Part of a small language model's weights.
Size: MLP 2240 GELU, vocabulary 9343.
Each number is 128 + 24 x the weight over its row's rms, rounded and kept within 0 to 255. Layers, rows and columns count from 0. Numbers have three digits each. The size before them is the row's rms in percent of the matrix's.

# up: layer 2 MLP up, 2240x448, rms 0.188, rows 492-551, columns 0-111
# down: layer 2 MLP down (transposed), 2240x448, rms 0.122, rows 492-551, columns 0-111
up492 101:118155147109126110088105085103138125115133085115161125108117119111112129127113112128118145131099166098121080125104107123110093124138115069148099124120164155131133111126134146137153146101114099074081086111136160140129103088107128117137139142127095093142108110109151135103155119124128110172130183172129125080125116077111127123120187122069
down492 097:151144143128136076117146135125153133130108141131124169108165152124146109128145107143126141113151145080139098133149109099104099125149084097144107187118126148136190141132114162080162094148122161111123105120142144091071151122105142162151196137134163122090108124156105144135116122169132108134091147130119174116111107095159112116121137163101
up493 101:107128141157123114135144093165156126109130127137127074167157106109152126161137117163123111111118103095147167069099129135101173147116134124129124093134084136116139120146124122113152112127125169105091116148150116182145132145152136091134133079112158155101109152117137119094122126138113110130109111078118150169168069126078145115124143137170
down493 101:102149132089109110135114128127116094087113092119085097118116083120140113169120140155110090120089153124155128116135140127101126110147114131124164104151102126133074104129102128087167122161157160116094072163136081122127139130127114123161145142123187149154098109103113115146114153122122122113160150096127134139095078148103117136103166130154
up494 097:139115164102128155156100163141147118139159114177132145117120053118122177105123177073107132136132124144120134121158162125130130156135155143119158134104130107119154101104097118166068111088077075142146140064166110129147156122119135086124117116093142099103130135091102151102145120118114118148141147116122145142147136138113155112109123106112
down494 095:151137076126086119143178138109129124146128136146120140122108087115082135161127131133162121102114108184153159167080100186115116111126117090133120101106151094100088108130119173133101122144138100099167150083121168101133149091118131148116149117135142083130113201160117192175135178152124167147110147108152115160171114127171151138127128079166
up495 088:109101128129130130074077149156148093139153172155131143114138127153113148102124138091099137136074190129099142093129135135136074141159131129128100109148155129098150109153163163116152133090125082161139143102136120074143132152097132154146112129111154101116091141099129153166122160149162136100170134161149131096149095101160126089128159152130
down495 084:096122113210151112140147097108128140143152156133128133129159123123127136109135140118142139135131139107137130120126111122146130137121132088097159155111152079180159166143163149113156121116062084122143159129102130095131162120140069122132088123096116154133131135130143164107115105104128140143098180096121101102136126078162133110131078138089
up496 089:117118129140130130148111122140131123129173156106142182178102144108097146168095171122155127162129110136076157133090125107113131096147156172148141111135150158119128170150152170123152121120135146147160099104135138160103166122132155156086170117122114130102096098146125174143132125098104091159148153138125121147166135128114133098120143082113
down496 095:102116092120138114150117130100124105111149158094147199160118121102141129153116128124121124164118129160110162128070108153101112131139154159138121132108131143132101164156128138146102103118170146151112111065147124149149161141119126159090119133123134152104126118144114170143129107121102110142153144126105102147151166109159133106143153088104
up497 096:066115124137065149156158100124123134079093179106091143104125106119161144108124165126146116140100143103144120155104152135116162109159130143147149135101141115133162080109107181129079148112091114142165116134099103138172128161090123158122148155144129118107136162129152114142112107130120141163094098080152164164178174102099117131124111174155
down497 095:127124085080123129138096133085143109166140144102110133127131101163103098118095120127115137140100122101120122132137091134156158136109120137166096145099113100124131110165159160126106171113151114114117094111165100137136174156143138125109147142104120162120135122151117097159147085102142154146142075140107148167126164170099116067142127144107
up498 109:148137143132145167108104120106129106097120128153143138142110089109115184124118093143173139120099126142152140150113140121144125131085137132122147125134152071126118105147129121147125118175078137148122155119099147139124110175175140138117100079133139145164103088125161111079127106099144179102130161105105144101133116141089156124173107098142
down498 110:131113148114155184131123097129099157158107092103114167138140070121163174122101131125146088129103175121156115168153136114110133155147105100090149137139142133109097103138129154126145157164137130100122109158150151129177058125142135107130073124142111124124155118158140132133144105137114142110118140130109139141096107112155158160155127155134
up499 104:111129114167177120078119127090133153122127181130110169143117145104105180083111159118134114125124076138124108104120142141115169111111132120102099168066157142137123106135181100094111115142131135118128124106111117083129142114129159123131125163118125154104180151138153136159154122160119124069130129132114136122109118132095111085073101122182
down499 099:104095150170195097113143118107136115144131163143143162106120153127117166161098091127112144126142136110156127130073150158111109123118127129087110107099140109137142110127148117077136126144126137096105133132114119096128154145102147138080126157117102148144151106140107085113166143137114090115133144106131124114148110165128135076125134103150
up500 096:118157152132135152106147122135117105125120104112126127089128117093125085068107105117138156108125134110133153142161095107141123119137104140129157154125087116146087155152116112074113137106147113168100149144141131072179138138124109146112123160099105108133084146132129120134137124119142110136113078109117126115127119127183174124140156136133
down500 099:096149140122120135141128090135147082127154107128133101133144135066155103101171106128131143111127117130153137188142123123179111118175127111100142131139101132135101157151099093141123145117113106106171134128146111122151137151120090130126140099127130144105123154120171108119125126158149141100135100154148123086127086148178132121172142118133
up501 101:123116129120105163095130152127125155139111158146180140130097116146178161142117164106101148104170094114142134059110142103144139118103159075147161147161158128149118158152131118134167109155163109178126148152146115144132095143118135124186139139100150125133106173139156119105127111113139127102169141178132124134137121152156142122136146126131
down501 094:155099124124096132152141147126132167124183119129147090131140158125178148119127131145146194110134130094075140111144114121118152157158152135143118122107093147132088132151124123136130145125174163168117150124173095144114116114097130086142168112105118119133085105127106130117135158118139142146168185130088155119101138154167156130097169107092
up502 100:140124157162119068120091118194124165132120123163133124131130125146139143123144124152144161136127121123151104108117135126131121144121125095091114104147162150110122173128208129182120101105146073121099159136123129146146079099114146121180100150106109103129137163120158110126113133148175102152153131165128150136161123176165100128110132157197
down502 101:127094126148139104119116133159100094143104132136145170086112125127121085165133142127152151133104111201114145099132114131098154154149129157078105127096081095141139130153136118146070121131117083111124129117132136151138124146175133156106091135101186118136093103172142135121139118111142094138147144146159154141138098155143157107101114075132
up503 096:149130120104135144103101106154086050160123122120113163116115157097081157101095132116131102090138169098098126118152106089136140162131155144092107153152124190130155109102138126125125099124127110162152131109153088126120124142099118135171108110165068142088093114080085112136092076126107121129106120132124130104099119139180082118139118179095
down503 091:121123154128120130140104115164102091136156152138129105088085147121132142115119114126138103175162111144103143130168131077105096149133207144106118123126172166122152133096165102142113109154119120133138101118141145142172078104105113133148143105169115118113146132134053119111115125086115149099113148118119153082146177118145147114112108153113
up504 097:091174149120147147144151118137134127089112121152120163119153135137100089132121151128134135105094116169122142108082117143136144129102119161102104152117156175107159108144135094139131116136074129119119181138150097165086120133136125091140121162161137120114127124131131083122153149115136135193145143146070080123138099117093132160098149139137
down504 101:105166107154129173169146101131154111136166113140104151114137118087126109122148124129126195128130113150160113126089100130110165122133117146093140117120162117137152038147121110165128116112125151154117166116123107137129120114113119150128113113134112158145160144115178149076165135095162117122135084188087157109113128106096139137090136138152
up505 095:108131093135111108111111127085170131135127137160126101161096110083151116125125145095138157118127134094151131125122099129113126156118128158104089128124123128158172063118134162080108166057079124166174158095148140118171125131141171140127159116153130163103082119093114118149108129137097104087141124094160126145145111117123108138112122127147
down505 091:109106110157103129119122114102082159125158156111151096175114102087155075157141076100142142149157147117123140157142112139162111149129139133148119142130105124180125098116119145119090166103090100142138147111145091106116125116089157119138137113139116172153087111107111128158133137128069084094153120109153089151084130106131143151149144163133
up506 107:103113104127111115119079163125129121108125109087114131129088114138131143182129132072134126155111144136140143124133124108182133089125146116138145111126110118105155112091084173141126133147141165158122113174112137098112154133110129134134131129108110161151166118138145137135132086128101141102190137144128125117135188128140117127142119125175
down506 107:147118130091133116145122113152153101085141109144147113145149161136155113088126129060117149139079113128058117131156139125158178120165114134110139137111162107150164127131124114134135138122157149154107110155149097113115105110124111108100150114149150115163120133118132095137135132175130067156138136125139191103146100139088114150136140115115
up507 106:099084108128123156129091163103073072143106120137134164129129112133148135120144144123141129107157137122151132206122148142143117123148097109142099117138125086140139099123118119134153153138133117113125114066117152150108106119101134178105175150133078119111114133102154140112118130166151121117095127128159104110099133119139073111102121103094
down507 102:134120100134123166112107130151096120100063129115126143129138097129128103164134151108132110102171135108118117168097087157093155138122127085137086102153115139096166095105097114119129158101148109143147096110132132112114115140116116165131149148122109137138122123085167126137146138135108151142126133123125111104131143171141068102097116110116
up508 097:106125101092145116106086119175180123146116142137140157138162172106105168150120083085164093140160080147114144076146117085171124083135127120124151149162121100121120135131140129116176162098142123161127145108082153096115119115174097155124137100127105128098120119122157135084072142162105091159129098123125134151104127107109157111102081117170
down508 095:140119093142108123127137097130119109147120140165116138125124157085169153083190099136134148124153114175101108098115153108162107078135110136126148148155131114111160135112116119119132135139129119162124162102108162055125111125173118119116136124127151130097084116129167150102120141160137108157129134111139120155133174150138125114131092108155
up509 102:125163087085066131128135096155137180130143137135143112156079122110117121097132112164131084138127127140113151130120123150144066166138097145145122089104121171151139103168178177142120183068132078176092092160156121129138122134133136149063108103097135150150096086116125133115098154111132169142126131131149138153135071163140122123145118144124
down509 092:106142128132142129127138146095099106133118125098155162170138133096143139067104133120107103111118125146160118113126151107186113160130139121113125149107121135177148139128155140144148115113106095115150111099138111135101115094125129134127149130099137109170091132100116130085081135120084141155094128134108089177112118111153110094153130141107
up510 091:123139122118159119077149183121081102122120125100134126142095131076092123140148107138140138163135151160094105101120092141122094141159149155112129179121140108153127139105142131126149140159132116155109129126151103141134129151139112210169081124103156117110106127171065128120121083146140102074122135102109146162090064137109076138149167107117
down510 092:125119145121176104155168120169150136123125098139141121105141139091132091155165186110134126167100161139165089100162175110129131122157158148129122135128160153187099125091130159094120117120123122153113146149097131114150142137117106128114124108135148155115124079091108136112111121101110156147147147153113100118125167129122117112090101101120
up511 095:121132124097095131146079113083148121177113167146113141078177172082137146099155138103149162148120169136174132176121079114095133115134140156086164108123139130180119156153112086102096123140132110154128146154142126086136072153112150125096140156112109142139145161120123114102134147129158114117157143117142095112115097162110128161101117178163
down511 094:158103135119128139128138141116131157146138169143114128102181149105139122115144170092114132183155159161134137155125124112081137144112137143126121128135131117127162157129124168138118113132150089114168116148178130059168114142142125113132137146106097163125115154126106114093123132089165131121113120128128084120091115163092133158127103137073
up512 092:153129129161115167153103093122104102102110124120135142130102137094136169196100105088148140157130110099128122125137099157125138101101157130148136121159151126130129140143156164076117138099166125154116128108099108097095150146149131161097147117098165164090084141140142119116126110053087166085141085127140104123158131119094124151104154120105
down512 094:154176149143163143135137139138134073091115142183123144131136161109117133136113150103154120130137080096123158127106102126186158083130178102120090133169145113155109146096122166083112112153149086150068114118100114134169135145103138139119112109088163142083126156120149111152117103111102086110125100135175101151133165131128130174113100145136
up513 091:150197114121112160076066169095155135120128158165172112110150124119133135111179136109131110119128071142140132157154114138127104147113091111142112141136118138122145115169129137127120116151111103138122166070161105149150129137116146131154130084113111109155177121102139235142135110103134117124159144151130145131131111135099128097118150139111
down513 083:106181135084131125102114166116144094150087122145167090145096145119120120133122131114148152121145124116175089086131158105145141134151131135140115172160103151156113131165161148121101101130111131159098153141154142104130104105078157156142148106128099107160139117147160155114124126121150104104144175126124144111094140121159150148111120159150
up514 102:125176138125170110136138110121103145116143152110110157175124158154150142131148129105137112197109098127119170130137117086117107116165141102128076140134100095140099105073133096113130100167083105164172127146102141117111110097137084131075073167140147147122098129115105111142128169096137187156110126178127108119125112081114120111106127135153
down514 094:113108119151132092150160151152134138130148095123106106117112131118122086125137141113139115132135109105118143152143091097131111130135121111092121132064169154122118111159163151150087072116130113133107103090162132148109102086188096123128117135148101154150169090148119104115099126140136117136164104167154106076115123122120137101092123115118
up515 105:120132135161137144144125085155138122147125081101126095144115117146077129158116128162123157132150118148151140110116091131104158138103125176147105157098137149106108125146114136107104086136105130105118121165111167152150161163175140106124149119063129126141142112107099094118127078079134098137094133112078138150107135166138151132136111075112
down515 109:144094124124136166120117128124107146130116154092165144160103143107165109132135108123125147152132158105132151138115147095128138164113125123141078115177082132164119132105063136137143175125113145093160110113144137129109141118185149124149096106170118140153106106076134108136133090107105133120124153125114159136118160149145162126150138096165
up516 108:139159140140124131141133128131127113101140108132127169137146131124138146127127108123158155128121191137144140166132118125126115140197107160127074105137099099166145133134145149143088140138106117125140153153122112150127112104100109125106081089128148152149142066139136148084126137087144092141123111116120118149141176140132160088141125111115
down516 105:137111115152132112156115144161111107151139089171145174143145168125108121147114126119157136193136145078149098120174150118126077146146110124109072117113086157169128127111161110136116120095121072147087148144092146151144115137110130164103104087131142095147150077125148148120125119125120121145145146117105102178143133149123159108167101128122
up517 105:148083150137109123101124105122118135108122115094182163122091134138076113139073160187124096145168115102122155148135145144139121122115109127137127140151149101153086116117080141106119149139120150124071147101152132167159127165138072132145138144095117146158121131150099114128153148197133093119104110158121143138143157143202149129128107128131
down517 094:130116160175128096109089147160130132131158125124169137123136165143132153123112106137158120112155158137095174108129124144123135147092127087128113173143114130131151108164138158086093140129108140115142113095089164153138110164156149120131097123106137119149065126138124125169142158164152124156148112156136150126170151122098098101122120137150
up518 103:146200143117114122120126144093147109140163103143153144114104124090116068081119100157183176096119149136139132143132103145147130144146164129136132141129142142137110117119148116126111150119177138151143122117115100138141142143137160126090113138124119144158124171121100120111127119113141136160120077104140141105101146092133141156136111108123
down518 098:130159117129146110094160165151147111124112144140122136076109103132122168116126151123141139141118123133167132122123111120161131117103093132090153132145099125140134132096146157156116115092157116149072128129147166151143110152118131149099126155139168099127110126146113167103120137127159126140135159159140122108135140123142169084112081180123
up519 074:134134098127137133161154087115120134113125148097112124162131111124131124168127133125112117126139176127082120092141099117139128168094164118123182161141120130148104124157155113133125110100158135139128120125095121101133133112133119146092138124116110096116178146138119158127149142165093099120108148134164136140084170123108143136118107112100
down519 116:109142104130119133140133141097119127116112138099116150164135129119120123138120130115125120101124166124095145111111106118119103132119171111142118135129111116156106135113166120137108148114152126115121118129119114136128130120095115145098115122116107142122134116139121148134139123137130115079126121122135133145095148106119147171139117113114
up520 104:124111125129124122169136150098089099145182118095108142158139141119149140155123124116097174145086164116156141120096117129113127134148109154166155139149129140183157126091122121143090119147127124106136116148093176190104139116153153134111119123094184129150149148166134112098115122141129152126131111143101072121120137104092063139117113089143
down520 104:125129119153129107123122132133095105098134109111126128115147159128142149144143125114114127142115184106183126138125142106140167129137154112171188135114091152139107102115106149139124118162175121131130113125066154158107151146146131119146150129124161111133120134107106123105143131140079130112164100089122113125138169123114105143124098138129
up521 113:180137126127155138111130140142099189169121105149138147155155139148090098157113112119097165144133098136084161109123141124135099118122125121135152111133131117136157138198096089150151154125109110142121119141130140125148166120172133132138088183100126149142141135140167101167076158144123187100103105142110112138095139111123114086150162141143
down521 107:132098109137115127147137150135142142132144143129149126150129100078107059129168106178141182151129103127107148118143149124161117116149132141107171118115145119140144148132146121084117111126158101137149121138111138161136128133159163114135100119158146142117155167156167109115110171134115170121102062136114161120135120130108155090100119178114
up522 095:189120092097138110147086075117111111130115138119144136131144156113094120134160108102102102094095163103118132124136108150120146150110157101113168093146129090141149098145093136160115145123136133134104125182124149130108115098118109105113107144123152154136111090106128120146140151141090142139156124107137116113152130148118110137136114188138
down522 098:128122094100135139138173112127120133109162127166134104147131118130144143100137144104142132136174126103140092122122165095101138127158157103089175129119142124058117127142133159166081152143134089116115078152133158101104100148149139140125094144118158119117084141132156172192096116125085127160147160136160161116157145125133098125095109109161
up523 112:107082118134150123117153137062124124167079127099122147146118141104116119131158114078103143156171119124127123108112125122110160111148134151138177114125083129115152105109127156129121134160184166116135093108140100158112160105109103151102102125104196129136106136135140117114136131115072137111125149112097144143125132146154154115154110126123
down523 108:079049142110125088140133145105134091108077148106125128137118127138149125155160161088115139130133060096126119104105127135168111140129125122112172172138092152120112130140131117102128115149153153109109104147124111101130194107111139148138092165102155147130125087134146170144130114141095134104141126120100138109092140117130143126114146108091
up524 096:159151124073124128082159096125162122114088152139117119143138150155167147104145148152150101138160102114117103154129071127107119184135152148144172150087160097163103154138082134067169088127122099125052116117125118118162122123094142143139117119129118118106156125118107071155126120092140119142151147158146132080146137076120117090106132140145
down524 097:125130133106149174103175108103141135131129155170111146136130109092117147091101113111107080095144140086131144108109108151142183134163126106140151164079144100188158147115113144086161158152136075089071150115131099113136168080063090116125118109102109104156102136085127128136155090119114130140115114123095111093128120088141135107166136095103
up525 090:111115086156090136181092129111120140134148102156127133110120130139106082131085106155146108154110106148149121091117113172134097134107140142152102117156142103141132150144103139112139133126121155159153125086129109117175165140148163127106129084104084171122142137129108093116144129133132111164106172150121124103082103129125143129156081113118
down525 096:148135096135128115104141111112106136126124126146118149163101148126129123162109143124118146148086133121115120116112118150127095154143066111121095143125176103088183136099132176165120129133130157134122136115115105144150141129123157120149184092102139136119137098144136131119120125148132127113101111097157141121133125101098103123135101109137
up526 097:122095096111075084149092115124132130151115098165074132118172108089165105154114122133134097096144133109146162152153112128142081152126145097153131127101113083147096124120138081166121146125114171148159127141123166123096155146133081130148115126134194136122102104120128143132131117146116092128103135121150152136138127067088157101104124135124
down526 100:132106096116126114132128098088116113120134134130125123200105132113129104187116114165124112129126081169142147130107112079128117146136152110113147150122152148103151159130110094136074132113152122143168100044126122148127114114135096090146180147119150201114111073139086123109158123128114101136129126116146128139148135139113162125108137101098
up527 096:155158115150137119093107151126143148080135177135134146121092093133145159127166154171150157114183118119110146150116128144132151097087146098099097093141123119151137115107106114101135139133102119158138103124134125099120119152150142150120122126141183078158116163129118116137148113148140143115124129112161125146159133128098123102157127129107
down527 103:084167143107150117157097132138119147123158155123118135144146100085131133155101130106160102132162161083092165161109128177134097115085142145102149134119126115135133155142142104126138123133115116148118127119115179142138086197132138131133087159147175165139130108141097145125131117182094105095130103105109122098146100105122130147179098119131
up528 097:139098162087116110154135190125114156127122122129136102178135133101056177121153162116139105128128077075103163177165106111128142153129169100172129164120072113161136129144126150115137136114117155157095078119104167090167146166134103077130135116135134127069122127149151137169122186108155149105133108137166142118131134096131147153132131088103
down528 092:102139102142125125110138143133133145102145131130141147108179136172138113152105181134134128134125071078056142120104122121087171140159118112157129167125144124154137098091114122133175147143096129106126112150122174122104152169167130119139101128110088165086112110081127115190081156131151139142157125144124092135093125051130143140168112096167
up529 090:071145118170113103109151181142107137132180133141093116145152137156106134156119158162152142115118084130139156152122108153141108156145158106126100123116161153104126132151109130131114096147078131144089122135154137121101134140101113126143137127118128137107173155123096164093130079111131117188114172141135111110112100097157135146164137126124
down529 093:143117138140137158125149118099109154169115094133135121140115131179122133131122125132108097107110148121123131096121120151157113146136150149138122087147160092162138158144140128160139117145138131112138117117132120134116137111127145119163179147136104131137144133088126142118160130138089133160095189142148088114101153116148164145143121136115
up530 109:138108136129142092138131144136088102123111123115104120125125141130151145122122124116110116157118134169153141090076100136151130113102159148139095142123138147162145159110111167096116114108154161083149102114122135119121134160107124134123095111107140168160101152084145149128118181171147139104110140093147078132124122113109127138103144095125
down530 102:158128173078145101104134145141098128109163144117107113105158178137113162144130112110162117152117134158124085119106111116140148118107103142110109084099128130190135143079119156137137170152149158112157086149150134171154183159130147170130094112139090149200131131120138105159149152143140139138085127136149086124118117135141139104137124138117
up531 111:099111133141167105107161120101140142128131172133137135150150133162185126133138112170142091122144109174127098124104102168147115072155111111132166107186101149185121134097097129154152148146166117116155134169141126150117174094145095113147133126099110151097149133145144087138101160135121176132143170127059077108099160125103083170164136125167
down531 115:107053134071094132114131111105109148099130102127142113112150098081114099131124108152152109141150085123139155154094153153098160124127139128132136148146124132158082148135144128074140127180145120093119116128125134129135095141114117162114141102153117141134129136146146135139121136112122102115123149082140113123086130133135100164119130130140
up532 105:116160184161149137216167136077107171099093180087134123140105129157172095120121140149115119131169141105139114101092119161107091116109128141161146121135118109129173155124145120100146154106091134105154133152104095167144137142078132157152122149166119102122206101119153137107147120130159128108113153148092133157167160149165136101095104169189
down532 099:114148150142145120167154103135160147117147114069112126101134139136179137151107135117137125153161127134156136093128127102175114130127094114157107120156147105104148126122122125116144124079094157173124109158118085128134133110095100159156146126165141145125110084110101114109118095104092111102123182170163124126102115128129136122142127160135
up533 099:096101124134141106110141122119113128127121120156097133127079112121113121117119166098116159174115130136093124150138133182047160156097113134123101128103160136121133094134139172138094131103121151121087112114139145078133126113159158166118127180128132131147118174147099082123138154085120075148148134128112116065125101106104123183141120135112
down533 099:124178110127132164151125101106103116127133094137132124105109127162158101157138113103149132135156111160117113109119101143113122142156132110144130134129119165105114121106100181125085115076101157124105141139122150117132147158112146125126125108131134129131137118079133138133112096151115126137189126139110135115128112143139123131136172125107
up534 097:093119114129133194152107151103128137134125141106128167116145099152109083150087133137131094103095133142152118113126125121171090095136082144150167125146147135094159133192144160093115098108132101127144145090153110134137125141114106100109105139076114135112152156146112134127148084120145122140131145123160128145126112138133139123144107126108
down534 097:132123128133137141074135156105109158069127109108146166111110110113165111124119129180133111156089094151124138115135134178128110102144056086114132140136131110169109133119098152121096111133133153156132105089178160167139138105152133146122144148115118166070149142171143140124117146156102123136110108115116080111107116109099138131096088155112
up535 104:080125118122132128128127128118126144121135144113113102169137147165157087127162133149145146139098124154156094178118130133146121164143073144102139110148170132118118156108114108171136079174127095102126174116075096137111098165113108191115104093115155139128118155118107081124129150077132125127101142126103101142133171144142161125122085166108
down535 109:113107121124177120117101111107128158121116126155117096156113156132098157125151114156127117126138099131106079167149124140150135120096091173123140053092108121143152137132149133088152098148131117138078136084081156170097168167124158156103119096096109093145133141064123095140147088132115143120077161129104098132114105159102134136123092144105
up536 100:147153123142121117126099114120115110111116132113134114079127158123121109144127122120163116148168139143119127119097091131145131105082104112126155141128102123152118121125041164156133159123115088172113144140125116081135087143121163103155127149109130110100108126114163136107117154095115117113148106151131124112149115182137120125144097125146
down536 103:152155195102137151118111121087125115132140100100099151079061156124185128104122115154131142151129153179118122097134063157094119128146132130137154117157117114134121124163073114147125122138071122117122139115142127138117091136138136141127105121121099117111114134156115104143110105091145120113175126143087140143112086172109136136151081091118
up537 098:135110142111132154114124117146161128119123135139088149139084142114106133123127145103111182128139170112164091132122162143153132173096117106108151121165123111102106048117139110126118175147120130151113116131146142112087125127146117096159085140161133103173126115104107149126163131141137158146109128103143091155164152113144106137157113126107
down537 099:156138148121124114095106177100125134155128119121125158089132116121135133102120140124122148103181137136133159144107145095177176167139115154135125145116094101122087133147110142129107075170090103107140099130185137153129079125169115172136140132121120156088125100192130120122091176150082140161114144107136114128152132124175153114147129121119
up538 106:152128118124125117129118160097134182105120111115128142112120128152143160130179121140152151130098149158135164138138081147103156140149145107172126139148091125121079146154164154093147122108107153128111128136148118121132138132121127121114162125130107095120121110115155135096165172142137112131164088128172168131083107126127148113120114080133
down538 109:113104136138134143111118119151078143162141113168119134131142105171113134151140099134103122124125103184150144142118114145112104125114108111112103095115158130147122137103119130126127150145124145146112110146142155117104182107132118093140136147153134107155093085142156155122062126169163094105134146169138159163099148140112138126129090114169
up539 093:134109166101148097182145120138151149114096107101115178128143108121121103115142161121109127124120117108157118125174094161175130167109161085106164170164115140121137174133126159144158177136141075121189086170141134126132135153142130084160155105160095135133124081123117103142148141166115166127136122100141110114109154143128146113133101127133
down539 094:166101111117147130122143085118128150148132124111110127115130125114090090143134124116131157132145129125147125136148104113110143123143139109135149132127147135133146101112084152147083134148130098121146117115075145092112087099146146104153097151144117104130134160151069153116141169092118109125144154072170131138135130130138127140122102063115
up540 097:123117092127135125144118098089062117131143092075108130073125120120161123173137135117113116149103153076112111110133094094130117130097127085164121141159112096148166135118115130103146152114130098123104162127156118138159129087141138126125113137179117136128076128093128116171136088170073121061119135141138105120128082116107116125144146083111
down540 093:171140105107101078128125097172103149143149132139155097103093093167160187086123130172141099135165126102148142148112137125113150088137144169103132176136154155122128126128091113147125128131143124151093138111130117118129139078158129108124146127146137133141095120121126150161166091149089107145162152115149133138134156163096104129111107109108
up541 100:126101195106124095115155148121147157102164135110112092141116110112142084122103155115071141130137104117156171161126096120150099122119169099140103117100137134168129153150101124132150070163079141129149139163142153132095080094097138134126112142129086130134148166151143138120135102162135123153162146096111136090095155159170074129115131091074
down541 098:165120119134119119165118137096151156110145155122125134130080136120120156102133123080114128134142119137132147113106134158137126095145117151138143118123146150121146120116183155153145108088110103131159130122133133137162091087112097120109157109132083098153160163069138157117179175107157125129135150129105130088173125105123087102129089140117
up542 094:103130174130115120132152120118150143102109132123121135124117161130142165136124140105138147127102137158090119162122115129169066105117143109153141101095143183144117150089099166141137137114084105124116137126157130157098149147142116137175108165119132064142097118149167146147150150093116127182138079169140115133145171150099140073089142100144
down542 091:103124095155125163123131144171129079122133129156148133114166119102124161091101147066168118153113134128104128133128105147129105144155128130126112149130143112166127098088161130167111121092138107147105133098150118111161125129150131119082126147155128124097089124138108125144152148117147111114112149101132108124159185111204120111133079127138
up543 095:128128155151084113137162159142126136163134105127129126060129134147145141143139135116103092132124171120104140131134129147172186129069138139146136133111124085126106100122121132119143174135201163122139096109116089153129142132103153100081138120133125156114108096164110121114116151160138102137134121072108121125144144096141159097120177184147
down543 088:107139092124110139168139167153124185101116143114118113083150113130121106143129152106137117127144158084133138105134155118155196144084137123109105133143113103116112119186131153170125131124157108098127118133085097131117152151106162097112139113083147140090078091159117097135145135134131122187140121099100147132160138088142124089123147139147
up544 096:140078144110089137106074112107132134130106141126146183137110115128124130148100178120156173121121155073124126125141138106143134100127093150116173095116084100172142083100107151165153124160149142145166146106148099079172143121123098113138099115139118128092153147151141141148148156192135178134134114134093120119140157104122127100116151134142
down544 090:140142115105098215096145147147133138139157150138107130116096092131099143146119152118134109150117147110147119106141120152146139175110120068142089105150156063124138124120122114198153108149092153126113104080152121076133123150163112167140161108112154144109125072080126082154151115128132136167092119173107129104129147117173116115119153141127
up545 097:171120108110111095105134121101161147147136103122115128109129135138131120157122139159091109086109105117119132124136116140083113128126111144125101091104137169095127125164116089092108155141112139125107119077119115118136116112159071119122199120148123111167144103126111112102132151114145107137135065106094084178156105133125127115125133124141
down545 099:128128110183074140157130133138130119150135104132118124102114137135142092185143111146126142135145121114137137123085144118134140101122151133114155152140137157114163155138108112148115117169104124098118128120126131121082145114161125137153096102140158128122148123105109062139180184117130116082137142140136141121131133156181134111151144140113
up546 094:130168150156100171086113116150154113201135117101135140144134165129167146145134094156128142164109177118135170114149080127164158140129131118136126116148151107094136103126147138092162095109141118128139117132134141122145144070128156155139102138145118128167154140099169083147139180138137115134130071126110128125153115094098125126132141120117
down546 099:121147134119114137112103135139109109142096105095110096150113152128152139116162113144149107131131142143112162146149127149138145128154104133079128138145113104119121142080154137122194074093169133081125067148149149122148158132120144121124090136126122158140132145090122110122134141127151149106154109150163116125115130127162119134122150122120
up547 098:103114159179183128107132111162133146141138110122095127168088111127100120151154121144112099124142112121103116147121103126141115167159121096136177113132140137085159124116129133133170094128115169135117142100112104163155147135126163121190141110082117145107115110157133085147155110152152139158151137122138084101134129130109141077120115167150
down547 098:127110159149155131142102160155099175123162091154124119150144125097088177083121129147109112161114111102115102119125113146146107132127122075160151078116152129095151108094146107129143137136143134156130104106143084147127096150151140083152111114132122120117114141164096134133138124096164155158121112105143100107143131096097138138117155154146
up548 102:074111118131145127131125138073092117149123131096102162139138128146110122100137154130159132084132124118159144136157136143182163096141145110143148178168106118159128117098096112138142113113135126127139111116102114117119151117144118089085112188125111146110127137149084122123104102140109099128122124114151112113090160073179137131148085101066
down548 102:115166070128141113107132113122149092106113136157122120155101123159126157167097130113180149129148143139138120112133178126137109132168155141129132116177116140119057107099179098162123126099126129113110114127079116147128103150130143099140113141172128119101161133122151153094147121127146113188132123139107115157137115114143118111107119108141
up549 094:116148092113145151113150132125123168124088118154125158163132102126073119139151154104153144162151138151119150146122126131103115088146144107151151146113124127129112132125121121112133126097110107184111083154154133077104155150123189111118122118151091107124097157151094169144124125139134129129129169147139126091069115163137111147127121158086
down549 095:102141116108144148151144129141103106126119109120152102101088144127176153091120109107130134143127135168130109173136152171097132075150087136095130172110148149092139144138101097119116155125124099124169123133143129175105090115117094133144126124141119126172129095133082125120146079123146078121137146132188133136113113166125115088137124161164
up550 096:114156134151134136147088143128139122140061159141116120122138117060135096092126174126108132145125129158097146106144152142103141137098098135103082124146107148114172102118132197124110139099135078118125153087134095144103102127120096092113151110145147138127186132083186089114141134124097144144157113099134091129143152168126109087153145122137
down550 095:165195122122144113131129145191121156140127097145147116095111086122073101110125164136157140198171110155126141104170124123148114106127138127142103133124130176119162096124113118137106091095121107091139120101136131122152102137134160116109148134108119111129162119099147133101156079138140139153169139128154093144111118141100089124107125113169
up551 103:128116090104160106182141135131117110155131123127143154141178117168104155180102070134103159172166103075120109140152157074115148143108120113108165104156136117151087107155075119140140088101139115114117112135116100070126138119134101104135122109181126135132146132140099125119122150149128121127138181146143110147083129150179098187143098142107
down551 098:172107121134133098170149149154117129145181107137165113111109123141116140148146104146127137113143092071096127103117176071150120138107082099128136131096132102121150123116091119129166129079106140133130129121147171091114130127111147111143149139102109118122153158127145087149145141132140144126189114117089101130141146128137126127132080168098